config.toml
num_key_value_heads = 2
intermediate_size = 256
positions = "rope"
rope_fraction = 1.0
tie_word_embeddings = false
lr_mult_qkv = 0.5
beta1 = 0.95
lr_head = 0.00948
decay_fraction = 0.288
z_loss = 0.0001
dataset = "wikipedia_en"
Each number is 128 + 24 x the weight over its row's rms, rounded and kept within 0 to 255. Layers, rows and columns count from 0. The size above them is the row's rms in percent of the matrix's.

# layer 14 MLP down (transposed), 256x96, rms 0.215, rows 234-255, columns 64-95
size [106 108  95 104  97  97  95  84  97 114 110  90 106 102 107  96 102  91  99  91  99  98]
[[152  84 125 147 113 139 137  85 111 109 117 165 142 123 129 141 130 151  99 184  86  92 168 172 154 104 160 113 129 136 136 105]
 [108 154 121 112 172 149 143 102 141 138  99 199 129 113 127 171 117 135 131 119 115 116 153 113  93 131 112  95 109 119 122 167]
 [112  87  93 119 147 117 123 105 107  88 169 118 124 149 113  94 118 131 127 113 114 126  88 134 160 101 138 136 162 133  85 107]
 [100 152 131 119 106 150 109 138 121  92 112 190  86  90 136 118 129 143 167  91 130 152  68 139 135 164 113 111 117 133 126 134]
 [158 154 134 154 143 188 156 115 119 128  85 134 104 120 113  93 150 156 130 124 110 173 152 117 111 178 119 106 136  92 117  94]
 [145 102 142 149 153 155 106 153 114 145 140  83 108 129 108  91 127 135 185 130 120 174 122 122 126  92 139 115 110 115  89 104]
 [ 80 133 110 137  85 129 109 108 146  89 147 127 135 119 150 155 162 142 118  76 106 167 121 127 134 125 132 149 165 105 137 141]
 [126 132 153 125 144 137 129 128 150 128 113 176 161 111 111 146  54 101 117 120 130 140  90  99 132 121 117 134 124 132 127 122]
 [156  82 101 138 163 144 136 133 110  98 121  86 125 149 176 140 125 162 158 154 111 150  91 102 151  86 124 114 112 120 118 125]
 [ 96 114 100 145 130 104 121 137 135 117 127 166 137 116  86  88 107 185 158 101 121 137 151 154 141 140 139 107 165 160 143 122]
 [114 174 142  98 135 164 143 137 109 126 114 114 110 155 139 161 137 133 161 125 159  63 126 120 157  96  99  89 131  87 131 146]
 [133 151 115 103 105 120 144 119 118  88 109 151 148  75 107 180  81 127 149 132  97 127 159 139 123 109 147  85 128 159  97 154]
 [162  94 100 141 160 123 107 124 130 125 145 163 121 158 127 127  73 116 118 129 153 134 115 110 171 120 146 115 145 147 109 134]
 [123 155 116  85 169 127 130 110 119 188  97 116 169 114 149 100 128  97 127 119 138 172 134 106 138 169 106 137 113 129 102 116]
 [140 144 180 120 150 109 132 116 172 113 173 166 169 137 124 145  92 119 171 116 149  93 108  89 144 120 123 154 114 143 130 134]
 [110 138 106 158 141  87 105  92 146 134 153 128 124 166 110 141 134 142 145 149 116 134  95 145  82  84  97 104 128 134 100 156]
 [121 155 149 113  99 141 118 118 142 136 128 108 107 109 114 130 140  79 156 109  87  86 127 130 120 118 133 107 131 113 113 152]
 [152 156 112 121 115 135 110 138 135 126 173 194 111 146 145 147 140 122 121 175 130  85 125 124 126 121 124 125 126 141 112 139]
 [118  90 123 149 145 123 109 130  93  85 133 196 123 115 147 151 189 145 166 165 162 156 149 133 155 124 152 125 114 106 146 144]
 [135 171 143 113 128 135 121  98 183 124 107 120 124  66 135 130 146 132 123 152 160 116  99 119 172 136  93 130  93 102 157 113]
 [121 144 161 118 142 104  93 133 145 124 164 122 146 157 172 120 163  82 112 135  90 141 181 134 141 156 143 158 133 107 113 133]
 [106 137 113 136 108 168 121 156 115 136 113 120 136 160 179 133 168 143  99 132 107 175 131  92 101 157 150 131  65 138 130 138]]
# layer 14 MLP gate, 256x96, rms 0.222, rows 235-255, columns 64-95
size [111  98 106 100 106 106  96  97  93 106  95  93  97 109 101  98 113 104  91 100 103]
[[176 112 108 112 123 109 165 112 108 148 148 122 149 140 132 115 139 179 126 102 118 107 133 126 152 128 128 108 161 138 145 121]
 [101 103 103 124 170  98 112 124 118  36 105 128 105  82 137 184 145 160 124 117 126 153 141 112 131 133 121 108 174  97 127 153]
 [133  78 142 179 107 101 104  93 151 158 129 138 182 146 144 140 118  97 166 165 110 141 109 100 146  95 114 115  84 156 134 107]
 [146 138 123  93 124 116 166 152 144 174 131 122 141 122  77 126 133 117 166 146 141  67 128 112 153 122 130 133 120 144 112 118]
 [ 95 127 150 141 121 137 120 121 160 107 140  93  86 167  91 144 144 147 127 111 113 156 129 114  63 108 135 135 147 145 131 169]
 [147 145 116 101 101 113 141 137 111 147 135  89 118 135 135  92 146 128  97 105  86 147  87  99 191 145 137  87  96 112 150 114]
 [158 133 133 140 134 118 133 138 101 131 165 129  96 141 124  89 188 135 135 120 152 125 119 122 156  93 154  97 133 126 130 126]
 [119 124 121 107 141 130 149 140 113 135 131 121  89 108 151 104 118 113 135 113 150 188 129 114 150 105 140 128 114 122 169 134]
 [103 123 102 169 152 145 131 110 111 126 168  85 142 126 103 141 101 197 128 112  94 149 108 103 118 156  99 100 145  98 134 151]
 [222 142 138 166 159  88 129 116 137 191 139 147 145 146  84 106 170 117 110 115 120 126 154 113 121 130 108  60 161 127 121 123]
 [122 159  66  96 110 169 151 127 121 124  86 151 115 148 124 125 155 157 148 147 141 135 135 131 119 123 126  80  92 145  99 133]
 [111 136  91 148 131 113 124 160 142 161 109 133 157 141 140 104 127 134 127 109 146 140 119  87  87 150 146 127 131 150 147 117]
 [ 97 144 131 106 154 114  97  93 135 120 101 120 157 140 159 119 103 175 148 149 137 129 133 141 123 126  96  79 141 155 181 157]
 [142 136 147  83 138 105 112  83 125 137  73 125 139 131 166 115 121 143 116 162 103 147  95  75 146 112 153 126 148 130 141 142]
 [147 116 133 138 124 122 163 120 117 139 106 102 107 134 154 134 118  79 142 135 112  96  98 134 159 110 160 126 109 125 139  89]
 [107 134 151 112 128 105 114 110  96 128 170  69 183 121  94 142 119 135 118 103 151 169  85 126 122 126 125 117 100 169 107 100]
 [114  87 127 158 159 144 145 118 112 104 105 130 163 151 109 129 100 162 143 139 127 118 129 127  95 103 147  98 149 149 142 141]
 [ 99 134 134  92 126 124 132 122 167 176 102  83 138  96 132 160  92 134  93 132 128 175 168 112  97 110  88 134 108 179 145 127]
 [ 92 121 153 130 126 113  65 126 115 125 154 139 131 113  61 111 135 127 118 137 145 128 107 127 136 115  87 130 112 140 153  83]
 [123 108 128 105 149 109 140 165 101 109 102  96 144  90 129 128 116 120 142 107 166 139 131 142 117  93  91 120 146 102 120 115]
 [ 96 119 174  78  97 129 145 176 114 114  96  92 127 131 113 123 165 100 119 135 144 151 141 134 141 128 163 139 116 143 122 156]]
# layer 14 MLP up, 256x96, rms 0.216, rows 235-255, columns 64-95
size [104  91 109 106 101  97  90  90 108 110  89  97  98 100  98  99 110 105  86  95 101]
[[118 133 172 111  88 157 163  82  96 160 131 159 148 109  95 126 152 142 152 131 116 103 122 150 119 115 172 138 109 150 150 121]
 [132 143 175 113 114 116 114 153 111 133 132 146 134 147 159 134 116 147 125 132 130  77 129  98 112 124 136 164 134  66 144 119]
 [130 146 114 107 116 155 167  73 120 139 160 103 127 130  86 133 131  95  78 141 108 100 123 170 104 126 119 126 110 153 101 169]
 [100 124 124 105 107 146 155 115 134 113 112 130 100 147 139 156 110 122  94 139 110 146 125 116 123 142 179 126 163  66 153 123]
 [174 176 138 138 139 124  99 103 118 127 132 151 170 122 110  85 161 109 107 129 100 117 119 115  98 119 132 128  79 121 134 105]
 [ 98 118 138 164  85  86 127 118 165 103 169  96 133 141 167 143 145 126 136 150 110 127 134 137 115 141 162 129 167 138 136 114]
 [ 94 120 103 104 114 137 134 138  62 127 101 141 122 149 149 148 185 139 103  99 109 133 123 157 142 127 115 139 150 126 118 162]
 [158  73 128 154 131 150 146 162 141 133 146 115 160 124 185 147 107 167 124 166 120 151 136 130 143  78 111 110 120 161 111 117]
 [107 156 115 146 107 136 129 137 115 124 101 118 180 129  97 127  95 114 160 121 146 138 117 160 160 144 116 147 178 152 132 134]
 [164 122 133 148 167 159 160 125 146 165 112 118 149 118 143 117 147 151 144 140 117 152 128 160 111 169 170 112 157 115 164 102]
 [110 152 119 116 134 109  96 119 142 105 108 141 192 120 130 144 159 137 112 148 110 130 120 106 173 102 136  95 160 125 188 148]
 [122  90  98 109 149 112 177  95 112 152 100 112 132 103 116 102 149 146 152 109 117 123 130 139 150 125 108 140 143 164 124 154]
 [137 119 101 120 148 127 126 111 110 164 133 140 123 101 133 147 119 125 141 167 140 112 114 112 138 125 118 201  92  99 135 102]
 [134 112 154 111 158 151 122 157 140 169 171 102 102 138 133 182 102 107 127 147 156 134 114 123 125 139 158  95 123 141  97  87]
 [119 133 111 124 104 123 142 108 106 111 129 156 143 162 158 103 126 111 143 151 101 122  72 154 155  98 161 128 143 155 154 121]
 [174 110 108 122 124 152 147 128 174 138 107 145 116 116 129 135 117 128 152 103 142 132 118 123 137 125 157  54 106 138 104 171]
 [111 171 121 101  75  99  99 149 168  85 145 104 120 145 105 136 124 105 134  91 147  88 106 110  92 126 158 101 139  97 100 123]
 [128 118 113 124  70 156 161 111 129 145 155 117 131 155 119 120 113 158 128  91 123  99 128 167 109 142 141 176  99 125 164 145]
 [145  97  96 117 145 129 155 108 181 116 125 147 169 150 115 139 104 140 177 130 121 170  87 136 119 158 128 121 152 169 160 115]
 [149 132 137 103 139 172 166 142 111 108  88 154 138 164 102 100 170 137 156 158 122  86 139 113 106 166 150 132 123 120 146 113]
 [140  89 144 150  97  97 119 133 133 155 122 145 110 157 146  70 123 141 126 114 135 127 149  61  81 132 122 143 139 142 155 178]]